Weights of a small transformer language model: rotary positions.
Each number is 500 + 50 x the weight over its row's rms, rounded and kept within 0 to 999. Layers, rows and columns count from 0. Numbers have three digits each. The size before them is the row's rms in percent of the matrix's.

# layer 3 attention output (transposed), 256x256, rms 0.109, rows 248-255, columns 192-255
115:466476450524520568577499484390528523502494557454497489507518535496476473464532570544488525531555603496407574455507489627542409461443559450589466545496560517395648485477521415511575534457475438
112:596455527468497488481515534487500464525561499503447441610486476505471542457457515613497563464447462595435439474549491469493445420465500481507455474539510503547424524572512519486494466447474551
115:481599520426578494505471549475473447543473466592517525453617560514458487626510472501524538545460503411529471447545441562502483458496420432468604546474493578542486504582500485532512490464559564
108:450517461577398552475502473501493516479481503579459476541502520426527495520488492376484567534570554502464580517501399468461572484567544534473484502522515422483507525458464481429573511543482500
110:484521518490451462522462474609530474553555511511528471479484550498459511515541458545522454501453535490510576567582434516493454552483508467497513446463522537375483515481440473540527497493442434
116:503501577519484547493532580482492417468486468514529503531527377471439477472443463533494494541472506558545522530588519483539508544452549513574493558464427461483486571492459465526506494529518459
115:542478554374545535372494412507498494484472487494507481421460469459477459432549461448459487429464601396407559526539461588456530485487436489530520526477475509458513453497504422531433623469559468
108:518589523592496472501422516487488553451417486492451568503543494541536507481391441551471417525533455513572465565437543540481593431552454459463518521463435498544600543494462517547538393535528448
# layer 3 attention value, 256x256, rms 0.128, rows 249-255, columns 192-255
110:533545486425427504501571570569455471475608506486476452624512449492505567435406498614564542505410465543402514489467513548467484503470429462466518488502410406541464514542432551520449462502458544
108:396527513430532515477470525574399446512475462590482532474590511526468552557529431496568553516496512459535456444593409499566499521487444410416541555473512597494517461559469491482510530486558538
108:407468383533408560498530428526485490517537484545439509552457481485512461487587501437424514537480565538400560556414405439578612498541562562503464521584509496516530454468490507572545483544468584
109:519473548561519471555447480550484481585555453528496463494440597509468583494532445499540460450451541516538514540478436551532438494453559452567543487419477462413425463453409498522487495571532488
111:518444563537444506520604580490479421496501498531488453482637489482486519528424502559554381533475501521500479543535490450504526522468548479583484584501447454524465579511489475510517528474480424
112:450483468410571551453447420528561554542482441479572462494533494483558467505537493493467551424452536455402552609518483509493552485543490503535546563444481548428533486439485408568416583511504402
108:464540537568391581496456467566475643505462511459462552518580486576522484494431475569525478474417420580538495437529549580461579406478457568489529486457475476639595443559494488565446434426473440
# layer 3 MLP up, 768x256, rms 0.148, rows 0-99, columns 192-255
104:516513401541515520524584435565478494494454505540543483444555463496549465391598475582496504532461562459522451451460536519508482482548484512510467517512503478561532512575457470493461497447583574
092:510536514453513549487442609528463393618530514525512531503562538454545548525552486558428547474480483394490511563462464495525515543613458560529444482471409491404506419525545465459468528363468548
107:524557393546478569570495556519438534485533500461485415563464512521475504492558576472501484545401453558527503561460569577504607471566511499443422453586539499464570662473531391437601471459533601
103:510390569507396450429456467463451540452491552439596467509448452522476431400487504636532449617526610406505565484429451500502537514510518427571519555551462455401595561464599440542494573415506466
097:417474553528550430504508561517596414528429537477494501515499497514548491502563432449481511504491551510447601550466473488554537477564504542509589491574528552518588510465529533480535497473488526
102:451371520570516555466531563499495455562597564456530557558492553594543496497500481495489546524479505525519448477484441605480521442441573434481493605513579423484553506486557461476456475474450526
109:537544474472540478447416520413542443532568416393434501489472587419443546523442486580489487539474576533491483541616474504447573468568471550495476462557590538539445433489470545484583546507467507
092:527562500427557542429520495427469543530514408424590475587556498556535516455470596519544470518529575445465456492539442528530479576511534551563451469470562519437597544460505466489458506549456444
107:554573533461488520488420524534467481521532454551505399492406413536562545471519483428525390474594462524548515532500540566522472459442455487536489424484430478552458551491479531416481503420480464
111:500481412478497533483515501398496598440529528576448551486538480471498503525415507528552525473553512589565516477528418496521591486458581451554514494507447516500439547517521533562460549481501520
101:487506584489538527426445504521471572586572463538463425480467545507477489498475480514465502448492495520512474512531522489446494473503534498489441510524496556420476490489611432593488425448497382
100:429462502433569462457477459470475542478501444439464399514550452604475396403507383426467435541441408390495530493551555449502502427469475449578513648501529486508526585565449459539445471490520567
094:547508378517466417541540438461521520530562500526537505559503449612567479487483487512544519484432438534515419496520539549579435501484459473479525429607473529494576482512507487493552506489575569
098:487480497496461488432535525500493497458506411526444495513444475486512475449558564465484499548445446521410495441533482561491603456504478568543571510520570578468489544450448497542596518481439500
106:412508448491399503561523478475521465579571497547541471517539529487471486437486551497454536475411502454437449522401526508516515536478517547517468422385490479427537506459569444465474504533473558
084:476448452495530439398481486400519449534480477550463419459455501459456509438559509484467446438557483612413446473524435454554472584520467540563544446530532478555444558512550429436490515474459527
101:439563560539546546507542531546511531548410505523509575440458411462483519510466508558534458495493477555500539434431534503492397502567495442481519551657441454355507449462504416431448482526541515
091:581471458578539467549585537445439551441494507520564569517407514489512512501456425414479514517478483661470533462528494507539532470466537534472488517547402394562426612469514498468461542425569432
090:391476508445517494503487466475498502559441578594562540505450449537486498458515498496493576548468517495520503522501503494453490461494421510641472481507492491494542389529601518553544519524531550
104:579507451569435560550501491477527553479503572434497493607507479471420544438543555517504482455467487418574481589499495491549513471497490542467417565477444514441546499453480455579519413424517532
095:448596458539494515500468551427466543409579533463541447560454602434482492547529488416440495536481498455554504517526499520485602461536509622514445461468525524471458530539612530487554570535442648
104:474502469496497508502444454571443572496493511502514413475523624486558471402468519484521509531442469540475532496455496495457554422464522487500508550494498444424486618503402473499561435489438578
108:524566420453516428475450565539530594468428494436496426531560530466405511523494560487452479426440422508543586587390403589541552539482468427527515602438420414480518471447491521469414492497506463
103:481465501392522495507506560414518469496419473519462548470497532477538479513507537489413488459430410439431487456530530489497513500457494490483448551528532540561452545476504434476548420428538476
102:587506571479455477461452437454478507500595488511522451561416554507484467518511536557492491442536450467538422548495461472467410463527459469479426571519502550456549502527471517480598481520576524
104:470379531570463445588491616491408513456607501559459507513512495508516465491475452519500436580509453540491507507543455578439520477473458528601551632493457540512497525481509555449480505542433368
094:556454463452448487496467434460500534415531488551483514528514438470475442510592477575559507489545570420466421511475464492475553559395486567647608518412476476448531458520470480531505415419468542
104:529503470484479544551568459480475502488548465499584523488530556458454481509483531502415536542397459573508496493503459514429526505438573428575478522518493488457511438465507506572490509534556549
095:604531471560450556531464504477571494509535503475546501436504373577451637505517515503479462490512505524463484540525510493486418460437460477531552512511451502431521452438547502434539596517508393
108:544460506538488461414452576480521438491416527459466489589517546512475455525464449564416498609495492502505400578476453509562478509431406546523510576503557482567474530436523481501497583426501466
093:505523527451482492549488525543481544636491538465471405448498403586563466554450528586465440483444494474444628478516576474566549528516452500502514437539551442535466481467581564518551472513495603
095:540529527523487500439517484478528556460522493560473504453593458548513477387489578464490546412534431623547507477543493630516561401439547511513532463462549444361472482563483507486543484481517549
095:468483598530522523537516468421493479498498410417558533605495498569542565483421518489517491377438456545458563490537497415487543426542545490531499433501503511521570438420549555460476584506382548
096:540470550501451461499494422445478436482491524440441489477481491479471388490601528434490577478593511458542590484424572544483488453574497542600459530472441488514435523493498448588532557443544539
088:465531474460473540507514561521571540481634452505589522433473507515442485464519465410419494506508493537511522516456484509568532499616521457539490433485502495490461510502472354502462508456511591
101:467555434542436459478497528425563497423591468506523444502596464472476474440566478557597466415452478482538581485496414482464528485448479518515482616519534463542474378523473463469542555462549469
086:511568561398437452553474548447594548526628520534455521469511481471431473519588450505470556476508398540450508432506456468452497479476575542513534466501489484527539444495547382512556598442607543
091:574555549512420546455537482531553511554581541431423376491517555520466433395557513530512523543456460544466506487428414600536505428518458467446537486476546515465430512561575486495575582492494592
103:431491401510477493515426572410478526494490498578563395561525517566476459456524503521466588450502607520476456524495550487490453533497474482602468508490519478511414499535518536569461525480544397
087:461509566576492555514482460567534609606527459486514484567434490464478515433479473442620450513415518524500442522460574458545543497475494503418567523553561599410463496479463502488522449533419506
093:534441552499477483497537483556487561474483356536566502485515548539549536575548398455469528480480502419577413560530481434634533404576423551522518485544491422481454504518436568515380499527531477
105:486483502552513563449486563448511454556507501443513499510507468574496540574533533569455442537533469530477473419571564531498489427481463504517510600496512420546435476454485436452538474472478560
098:534533473522433464496514515475517480560503429535445601566459598470624589471480506531424538465420593389531394536488521519487512474520581463549544495523466470488547529519540390482460538522423458
088:471549616552594452514528447439553514473514466488424528559518473437485506493506483377527475570579406532517503469546480596481480438581491468481498574510479464480433531408475503467510463498516536
092:380539480519504503396566598469468434399516437481436506516539503611453481535512438472413582464582542509538520496557532451550531469546481447604510505568507598468588475471506512572539501520492465
108:378532507538450452546502592421408519484586428475407573561581443512424572512629486414469471470533497547536502451472502509513488508511520415566447416448531479501507538472487501505430583594439539
109:500563492542569480523497501469547518528491582569484568426523436593529594527482502558550451539495520471587423464424481552504530482576573460557460497512481508556490557432469470498469432547558504
105:466450525441378492590504536431583519462488448579552460534583433489417425548452502552489525431531448569493547477414491560507575493526539370499469538541541442520510516542450538482503539520490505
101:528492471628573489489439494455498458414545415525501522520519506448570609445459483475510480497476475549529512484505514522483541500533482476600520515482418559392542444471486484491491472415505413
097:493475502531383513435375493522486445480418508472501494489539470452490528479460497515459428534550575523498506562565495606401492569476442494491449527429534444483453535487494517366570545478405532
102:588522500634543534406570593421535516508568433468440538498587470541397506432464510587519475426495558450623556497467444533517481424431503546493473539423494439491477493570478406472462633404508444
095:509597518489457570472491484497498571574414440466528421469481537431533488430467492571477457424467424571516450424558492479552455524484427535444481502654515486521551485470496463435606550540588544
098:518567436378525467406494384434495557486529528559484519497511540569495498544530504505507473514522521453515525503578501584499518529318520518500504481427505496512577506558481468522472388427443501
102:573489483537539487557572492494593522522543501527581518555501464485433447455514568408440515483567490492438525417520477509520507521531599531481532480481520532512449417508516475470541533489545609
096:552503407540462508490570517425573498433380520554545396535544546532514475476502428561440444537475488547454390446516476517606492514474551489581582487480524495548477490606513461459499522532489532
100:535529542480615565526517454507506408564568540500494449519487501464484495442479514609493572486552500546547426359479548544548657473524516541501525447488471510520566648457473453506544507593556544
103:512454485421498424450524442425456565536493487521521574482529528505506581555604505582522511547517498482525568508456576414515469504530513506569487532601457433485412473470448499477558443460501474
106:482402519475458468560451451482484416489529478437479446597457535541604549549523537449554452561494539581405413590436592603492538548490466552410509485448516515459516523548550585490561533464472390
091:479593489600431502577520492501506521521473573514501506564443455539502458492518477486556461475503448566557398464509516461547519421523482574423451532514477483457404551479544484489665613404436532
106:575518493489418404566497455488624531596583407484503521496428480456486470461508535436507526535443500489455531526517561509524502436563490579522553480550517381493505535502535582549489527514435602
111:497388531471536482500533403414506479537577482550539531350532402575364502472453501540423474582434535452575465520450533567452481562489520458468584453510501437464523523507512532506574517452526413
111:578551484557448539481441530486473568505582511524515502549564477399435521574451504441504515534426528479492438471550481434604519463475586506511525458623518459501536451486463505523516413466476482
083:466577490507421495524515380583496473494489505587466503566444481461539415500507551501454483504592534556471606501479491488533561459461502552522519529487416404517439500581547443468458555535500534
074:541527411490444523525559512512458487560513479439443515490497505513593498474498472498504482495581480556539519463591547435544549568437493589520512475557467479448488422451566486446537476571489474
101:483565499503389552540499489460411428533630475568538432474507440517422511445392537464453530546501508442436402581495488489516593518534454456619583395408550510527519417416481515557481502495576517
108:512487554420429542500509458606514523526487489501463464536571605454527403483471518497358518500515439456504478495476446502541473473507488540566498486555525515496459466518568446433545525449449457
103:491547520438556606555504603489471497507535552488507518592571401482571594446497465383560524570550545529516417452483531564464507477488419506570551505499446534470528405399403555465505514501372431
110:419538486469518411463543519420512414474515504479534498556493509475470552510474458480410448534577469463584484477470539504435529523530513479586513550564520532474556557571323492445419511472555532
089:505463568553497566474540507534495459586533529473448610536471521499471503455513528470565513542514520455515448554507423488474517534463457526483457481473522504428514527554467411566405568407442508
097:525555430640494539453471591485473507503458543470382452514562481473430445488483395533526495533476516301497523416492502426483524467485533462541472557526575494466480511520555505563543483481502537
104:543502372463463488489502493483496502531454548502543541563488514459465507450494527458465503417567499395522464505476472503525513350510525448470526524541608511497568428453476493575511462481428612
097:485520519540426524462465576460464501596435547568555465479357547482512447500449465499531501510483494462519494440510503415467518528477507437460509575486515449571556464478525453502564484505561544
104:528430473484491554521552508498433561550458511421484456489451471534488582424505517491430518504524521500538386518521441505488525500546488549527563461456525392517488522537474547533526485472447555
099:470518465475444540491607544480482411534423495522546466556443429536527484479440460432554504496540452588501478467523537467477431489504485555432535503529501520538591600514492486569484438527494462
108:534512491598513557564445415503489508469461417577497478495488386520505511590507510585480469582557547578529522535524603451538513535525537519528501547532566492527505522464495513548497561477447582
088:440505542450427485535519483587494543522473485543468507494552539451497451412514506416402530458524495515572579528493525530517584522602532508557583459500446553456514433466492464567572457498501512
102:474471524523462667518486435507498521518440506557592478589448522503540483480420530386518497511379569573647601565489557459427549485481530552553476521551444466489558520510496469462462548589528482
099:642518560472543505488462513502542431515586455492464457492388406442474515503521519599562576525479475545504487488483543574504577551567463502433431474528526475498463471509543519513538504446549521
099:497482492479460556604383538510477462497473505555450457493646474469456473571479455510450415579470587517512555551540484517429545478545574587579535477491462505530528480442499568425550479516518569
095:509495559454524517445433613575444501520573491505518408446455470454545383479555405433501499527504497488553479455478560553547520547447533574477455391515425484501548489482520478533422425401506488
102:498548515542555559485451484537598572537482554521502491584566492574440507536490502529488469444436570396569521436523477499375556454556470602520440513509560568476471539426480489513509505447422510
104:597509522528451448470445557505508460505532497587454468540541490461542491491482598479444457573471469527526476503494521621552527542507537503523509626537481443454508471516517507402496526560559542
111:570584475567477505529469481586455480478529545493597504514543516505537558464545551531446354546421601485554621490516581449497512518557527541578559529596520524438491593449522502482585406546572643
099:482522554412468525544504534484437466484557471484546613541456495476511574534576518446466535495596356471485524445518495441553475451524481496504455460554406481421505466523547571560397459520490494
099:562420466533380622506482521509491552438521563454467459542584428538608532494567485629463566510505562488569496472446419484440541434549558549508576566454534547558545533397488495469522502426532511
107:428517546462503471428466456521561487475499545590430532484514514530641491608475504442553501498558485447520524526509528526532504457547440475520557527485542545526533475446547444593451505490519504
112:451561517453433429524591504533553461446523485516415489548488444466463567608516561520540493443526477570509481457496506543544460437515480536515342535568532562631582522464471483522481526516499425
113:458466544500557507530528508523504509542460371517513447528414461519525550455481462440454608518449558533527528488589539442561526486557573566484606527496524591488483537460537642526568480413471491
099:477543528435618491484554442482497454547534572589530559502527581452522516474552429569484463444371560529486436470435489637443481481535538496477524452494578538565483533523475564531491457452517492
098:492463485564492480432534480474528439539462545531473459439479424456554531411397494509368432405474483446536387493411512442426527374500494493467387409539538517564457468472443471433548453377466509
095:533452527433473537488515412550417530424506502467456441472425551446492514451495556562428385449508564481450584476438523524485489430540502495503449412504520452495431510489499527523469425445441569
099:452466385501567506580530387490523513522544403506496572602404519386485488517509463428516572531536462532403524490525460508550540527463514526453503505537508494502504504398540477534649582437533424
094:584427467548494507559468457537540495554517468497506479424507550450445542435555494417461567541578498463548430520473467538559519391523438455527451480551438374574508492471607440532466560557551575
105:573532466476504474482483500526502474437469437507495517494594514385558476432483559410560540485472481489528462601630480541503491567400538399515528566413550591511452447460514427429517502501482505
104:498518490361504516516498429479519529440501502480518438521522468468445530386487475403401450439555469512504507490421440526429456510570540435458556461460549447426429486433471505402435468448492502
093:485567504464446435528517443500513486545505483541461531449530491585617423481404563605548441500591473539474481598500467478533537523503555512538534519536513470452448561544485529499602527614567497
097:518524518423500462421464505592585440511552447501530471423447453456434529530567570494493508386467534459593576473491485514469518531550475469467470495529577486524594549655499563460486542458452503
104:497421543453471516536463503482482496521455557440477493639472559490449541445332489484522505479488468501564598514465511439506525489510566556444538531484455509424503420585445496541506454435496516
101:508550426513583537524498483536477502496508516508571533503523450513557481458433593504525524482369448624607414511449528460517556426425544445513524528413481434499576510562514469599536480513504459
102:488584438462434499473481522420567486505486478443468578496456430404450346503548424541381476531511496485518514471496593527552504542524495426449529399460491506459502490531539600446514555475549591
# layer 3 MLP down (transposed), 768x256, rms 0.0798, rows 0-98, columns 192-255
103:450560546548496492555451461526535436490475449479523480495504591560546463437617509425437532567501509542511435475468543517423530562367474536438448505425532456526479442490529524496482548466554548
091:545444593429539541577558551478501583502457536547445488475494551517580555506495525570408493509491443463473506436601582549470497474436566473552559412527543508489578596494581495478474533424555518
096:518489470537505480570535410470567395518439562441437545522537502450503573488492496404480486449501563508404506570494496452509570382531419482577512556584414456528531502551516439562504526568455535
103:529595492557516417566549580431521552490437507602509522555513407393430487532611618568475489493534529470454472536454529559528565465547524409513470606523541532571592544480521431503476418442483511
103:567446490510573511534480526497448451500433493518528456530508505634532569485503447478510451482477461580437485488418453490529483601549498531481595491531522503473458575409458558527526532502495543
100:501486531508421558486502515540447503535511545437537552519535525564540475538455541457516556476544533448554576476384436566463501511502426500488561475449414511480406500562466437541506451437540538
104:431507505517519504482563518506498527476445477461615539523532581479520495448477360508584473508500556462429471550532505535492508550503582520501485531450551494552427494508425562552474466469504497
098:406617579441446521530525598518542508521440454485471513575467572502462489518511508517497587559529528597488496502547489487515551454555588484500585461548563459460410559487499633602533528501527518
105:494565528573552569445447473486493500485531534494523526555518465500569496520523451534544543493469537465506500524553619501452543447493357452474521499551401560505465498489536519551576507536359529
106:462525511441507637467475510438501529389496475401490545472506509480529563537480541455495506518536491443536409567476445451469541544423463477444502528458455461519560574503545515422571518535495389
103:471463543521437606492398509517479530466501571604586423479393495462510498405448471451485419438507563529495489547476555435494614572444458488497525496487515416447563545511450412612486440461492540
099:408410670476622544412523473461524468442460488522553494532470474585512466409487482579463522567373416454422477514607517540469478525584496543596491555454461452478528541498466485483449534529570533
101:397479536477488405491519436559483555518464532402489486492490488480488459490521540512510511467469550474424490567536503534531469418568386509552504548559557498501471513461489491605531476566539503
104:536453434360534538448586589479578520441485496573502498447481493534369539479532543588452515456487629506452494495517498527554462447466432537433491531487466473493483461426508440549606435537560482
100:489518494547488502607599455487473516451494561501545546471416543486483489530450530460510548505454515439477457443473496454577593526514489480443567468422419508570511482552512524507464583447422528
097:552517519532466515487412499585495484509387614505561469521434519463436530509537468501515503490510450463514442453502471500450510484482503524516518570473477433371516469567486551491543466537503530
098:491444570580582538529498445442525449502422490535509521499555522460477537447507510471604460548406551429532542491445480479598399494404484586556530551598533536516498497415459536481501470528483444
099:454521471508471516501472537564567538519464485522408505461531488458494621464458564505418561436536506528543554641511550525462557457499465504482588455492509524393467464445497481577438492509419467
088:584522574472547515507519437549531399556558506451513455505548500449414593482552539416556526473514507502542469507555426479634546484562511434514526522590528457463444467551526558453528525578527477
106:420587487507541490521529520474476488488493539486525562491462498515410623545460516453546531474490508538499523601546565450535396578514549516466507450507511524478486547505458365488492360562480521
096:480498517435441550606555540581565481495564514425573479540488412449465444499539513521489532562545549552525593533576455615583543548479569555545460507561483501514595486488602570490497557497442473
106:503479556401461582414466471529481518495474515558461474444410527512554584632523595442521497464503493558471469449482470505465516431420538489572534515530483474458548585397440474501436478483463545
110:622511462497525536537539506631531452436555441426471443498490512492422451501578447458419447483562440547494552546418454553509437456535552512506530584495463448504603445480650600414488518492432470
098:524528515466478457424498536595423490511488419546522508433461511511461445461497477473591435504489412594492482489557541441472369516471519520479541605463546557480455554495481548512560376417431474
103:554490643531476466549472479455449476357520436514503493499515408520526489517507476445494556516506453503499498559536522544495481541463500512411396463568521502468537498582516517537512636548488453
102:454558580511610593489533527503595569472476520525491501450506505505508501539556552463464504550589516440564397562492541470564369485589431523512551496490452479481462492546532514470582483622488482
107:508487529505511419505562492495502431456404535477468455467527448554531594532499555528417450506523456465478417459419532463497465455527478452475507550494530573512447504462437512495578592599598484
108:489451473475517514529530478528503515493588555507479493457573553551538457465486504580517516453533541586556365477475417435573546601444469490504457463457497541444444496482517408551476517439467530
095:620362498525477459462516483506479431555601431483522514463495495575455547541414499499479487341474493558423492478578516469510371537394496462511460519521531470572536423539493630495501477508472411
105:519435534455477415489494493576474456509543492544547402472468499509487550535505572505577484448536480503496496579503518413497470513426520422426488473530474544469523568488529547500459468526506445
094:425541515536491459437520460500597465465483433519509548453573572523525506548370448409489491489463563561537453501574462458574518511550463417458528511488514566475528543555480552603511469485441464
100:571540483536419547473531592548556460479579470551532583462535450558535502543484434446477552465405453462493510427575499516477540467494460455467458511495540490435535471443448487573551531500441478
096:462460520537512414493503543456534516560513521425470513598566509492505486450471488416522534484565495591472520466630535487439488502438554521601461447594569366438540570452538547426597551551560486
089:465518526470492426435494527451481437445437436530550594488497510462429460566523508466440469366532523435462512467446506465466430431513527548484469520470412562528475524557485485514543424481477451
088:446473518473451466558504479510492534522411567479481511617421577432476399500542453456479554444502529506533553396438510508470516549555531489480520598478552578486645531530483461460479586399427581
093:506454546514515446498464452510534403491469523458569571503462486518451538535519531484506512477569497472532444476486473534634538522539477488441480500490522508439584518601491498476374583486439565
095:500442554489513573471603508512470577424565487464489456492556526560582428548455548409516457454524434485530441520514521490525383512528540437542473558454531481521555505501477508533448577447516474
096:506440505562563517543408525452465584472450543525539618537433398550509534608448557588557535491553553492506530515566463510516560537459482575489546491498556553571476506489398497479426448564504477
102:513428565441475479501420517537553513585474485459479417556449500527529573425545514554460508397474477491466544435526570527570500505418561486519615560452576456450491570487505437486491506657534395
100:527537436477489523413572500510442515532467595453511548485524522442524361495543482498477599486516538443506496530537534457538546441477552410394457495434481525493562548423574540448576469525544470
087:493476605453493415497556523481551485522529413493565408558516491470512615532561533487421549559450533445428378544538457421585434452521473536385426576439482435522526486464479626504484522551532520
105:488465582486544565591422459554475477466475474470446601557563607496484525585501581497521519529539482579547417489471474463512450461481527591512549554524428470529514527485464554526421514483526482
102:541466560586429546501456483508484443482578566584561481535543439526536436589552469521505483452546549558550476497524466401542595435473517424428430511543514524448382463533475530495569542487431527
094:530424406529503590468549429539481485546547563558544500462466501513519492441497508564492566456459469447522507449413573497401549567416452538601456418482514410551522592471514466468512549494508499
096:568516510536488532533484545505476544537461475512492436527404515464491540511534542465630494477414465455552456479501542463497364426409523552519519554526530517529480491516496429523502500464546553
100:532553497459559500473534509510535465553612547590529479498541567442466422410522527492531490493442487413490455544571480500681478579445437511535470489527465560527469454622547430520487431504475475
102:538506483583454583447533408515516477464454576507588546537576527557545494557542478533612458586566538484383498481355476508519563488522576553468487442510384573541509528479446552546525445436487537
100:497416529470477536528553478478509469554604444547534471460526528568439435500509448487549523519448481497525533523491445549501500413511543483538551570581558503540517499524469468596499472472535437
101:611494559515532514541500514448522550419533490448565471539374499442488515517456484572514538526481425559526428432456455453503519522490524468550466538416461489425452568407546533467432619529469424
097:480464486529336632594532417464610508493408481412491475500447409522539617483512482467540497566529553478580484378494467498507449572490530532420466564466425557522467510454567458558543498459505480
095:508503452517540445497457468425505496564510474577534604456503487538529576557446566591537531551553471545455556512510402407594538529451501471521397492506504483520364460415454543431582531506513429
096:473479502559470488529509527453533576429560478485452538521576406540436615580443544454391501461519544536390500484493471537542554476483519479480486495430500555554528577572519593503378530586466405
104:525490481477494425481546480541597451550410500444493541543475479465527576401487534427444389441534543475470536562482496557536375565490534478469519563533508571477545390532518531540481593440480489
093:510434422464577543541498451504572463540449409534571429500503474562512486495440428514575579490534500594431527547537375473457555471558443531557434433452604536504493532517442544436528515430556460
101:398443556503455437504529405554482527515413477416508451388475525444569588584460487439478586500426470506589571548489495371505480595445423537520482535416548501469526471466510448546445602558600563
094:498439518498577563563423475509535406457368470556506508434499507513511537501495504472573395476464491512510504491499498520488484508633482477458566461606489436539460569481467488424531412493461575
100:554540582519526493446466513504551520592468565453459526494418350488443562499367499425434499418498525579532493479505463601458493580564457479466481484523513489533586499485472438514469520508504458
102:435506575496565635524421544575577546466521510502510401503547531535523561498407497507470526548444488484399489520442613468396591490551372582465442489433469439499484484488485525480554457449544514
090:368569471527509476579447515524509528474447569476545482519405593469492517491451514547542466474528478537454570452466477438583480472464440508562518490480533543506426532589442466475570535569558472
104:435508503526399514474494511515482542472566600559445591499512439486469420522475485505542573540500544488537457610581545429472512429442508491508505482543547461499458528478476521575444448568392523
106:469480499508453570562523505513586544455504496439622469480497509478453485569461420513463550622542515435464462543452552546462505527432496426436574523491564542514532541444515538549453540464470441
101:510451548585464505565578513445480550552476500439553561554583478474451490539526526418457502497527402554513565520491515439468575457478510527574563549461576521529523470461411402580517482525491523
092:514555464564571380462453505534458503590504521411517460538476506402481494463478540482431551486492519421541488446558424492491541546546490453468481552479520501471461462517566484550556528521483461
086:520506434500497543479445500488388439507537525489448538423476458485491486450508530500589507411524394507504500397497465416606468516465450536505386448501506458400563442554502535505463422595492535
094:595583540447472470466653513489500523582457502504430508572555468468561502515508466438506548500505516488478468453496479503556438499514409417492483509395434506562521541437544435554431564483489495
106:530448586481505565550383463557533499471531479486483615565430613519516406615493472483402602555457523536336405412492551500447441491507463519455467474490519562436490461464514523493528456480486451
102:556489431511537494413580482518457551553491460496503576440479400579474539532515487536502499534529515485508471524486488528545514470412500509542479519469473642415465534494466454513486488580522507
104:523448441443517514481498550494415411468516503455475542374461588525474461541443450491387448506550467511457565451595510498431586583490531561513484446532546501484518544504496501481568418485442582
094:558459466460501340523481472533492550419537534517499502534493410462519470538495539517534442423454525504399460458503513490429508519532514496529436612616497522490529450493541393476446482547463495
101:536528532483347528459583493516429466477613490544523494495544470521531535536471479494374634473558491534493438451451506515458495432526548544577464513466529575428500529517433526514491441468502471
102:464576508433544405471473544423484446451545538552476567525509482499445534419478517486490557527621486554428535566449467594510563417471509604421471438433525499495470516512459527463507448495499588
094:552473537522495488614550570569485529455513558430529454546468548497419486566485638537574451485548451543486486527443458434543501537517559501525482412523499476460474639477406573524488512537459551
102:399457583472535507437620516445504497544568519464506427581446538504490520601396524482436469504543490571498420511476499529464415440448532592480490533592516470519486428573541484427599473468535565
094:557452443548496522552515495469458492477476471550504450469465491466476583481432471427548476516463487525396453501501448466679429498492422482547430465492445399407521511538557540435496547557499469
100:503520528528596464534419520504484456523460517523474474529432489476470535506497544527464624566429509447490498501543500395555635550531518567448569545495482463471574462435483539423428516424448566
091:502470479509425383543388464517510486589429567570470500557496613498558505511535469432592554465421536486572454511408543541557457531537541472455470559486491490487495543572508465478469485461479538
094:582540496583517540564517458466515523608498535441473429538602474572431580509531541550451428500596530438545472571540522426518528479551451437531542483532517481463448495598413490500450445521429443
099:468463500427463458536455494475467538515433571518442517429483494455619516494427530480379506505438453531434532548449518452581515544451491402511427458491429504456590561548467596557542485483482460
102:475462462573517499466536514528513493512540481578505431430509483471527431504467501522465514501525535435520530428461537425620551579481439541503527518581497500475531527563491534492515541533521483
100:494507506525540476493492551501450394495544492541544556502552511563489489504508428564493501598445464517559564573481447507509531496516410488446509379608506602531437494517401473509524593539527489
102:490521509519519553451508588526548501543458408494503480575513632571422514483530506455526492475499553426497512480519542473469431503507375554566444579501515516435460453490549424398504449617429574
108:475523481485521495462484507454488437526434509468459505607523548449455536487474499321471522533429550480527474489478446445558498430449470559602491599424449521458451501409472554424429535548502456
098:615454487493612506548523470508428505576500487489629491483492521500408527507490481550512459561515542561470491478538433560552578616505557487456514557578475522492467465546425455551433433463479494
107:482483419535522446465560475476514463568439517455569491569631536475532429514496446432493520571475513582474501482544481541516462549521476497389501579475408481494561573521397395488450551478469505
099:473439561523534576539468529562571468492502600450607457472541484450593426474512506476469593509458523394557500546474561572458512478563521505565492498544501497475507491444496479576554496576550470
101:506523541500548492533452534489552488559434489576461511498429510479506449629431557491569436526539452455474497623547521501499620595470447522561525408485464500557513497462615455488452439528553512
102:567489556433393433539554556418462570495491518449542499414478590445539519539532486491487565483451519488530508599521494497485609469512389564448593548506545465537524588505505506394528510509488510
106:463481470471478462583560476528521510441438463517536442453584551479437532562542478473493514484520480464576509517550540402431379503521531596472558531579523523486487436546549608516636498478557475
105:583549432481409500544504470557525479513481471462575426482453446471499544497512503591488532451481486499540585443568509536504521582485603547589526522478573464506491455500514507362496539491535443
105:547528428502546486481473425507456485486457521516601526502529505437654516466494455496526527519511541434603501466464523455550542464473452486508467501444462479475532492448489463550485459467406450
098:481515468481487422509480508520448487563509514494468544510485406513443613496549490515496458548558454518470509506407449518457443501482574442571436476506539443565560551504373563442511479484478506
099:536494575539522504494383423539568609514489416460527538439546509519449538493463471540514555485534508432509508571528455468478519577411458490425593474495519539556472569524544538457566516400447520
084:522534499505470419521437447498478555513471517453507544482449531530536555510512547495542522480495536463484511526575512558587404560541454502446444465591494481514572468587417556460449501626484524
104:484482552549529488526499487527522464552475506643552547531440486423541520489420468555484433544439507529527397425585442504553562530452464632472566450558517509529527447541575531530518440454394451
102:529460519524449487538502568476484482544482477502556446492589515461569531515473484488528483478461378482529481513486473607406522519425426476531449464502480479399401509482468513494528490423486520
098:518487430600507409527506401521543504467500484481458391461487539520512524560471548464581503472534577541515496510427477522554517571488458511477520506611491444557518519563429422569550509496564500
103:535472525534416544512424438449515524480481521519513454475474488509502604503480495414538437484474539522506374598495483555570469499527560422546496504494476546585532522567546414451566502474493528
102:458570508492484517485549573555536514476459520495598460538532516457499615488526421507442415461504460493480496489515593492399453572446449531460462426446486517483540525453445504466568464554616535
105:464568534419527447511583456522498494412417515447507554497527474521496582451450484531438398529522475588455454477489506535525510437556539626449473565595513504508538477522511443565379488525560455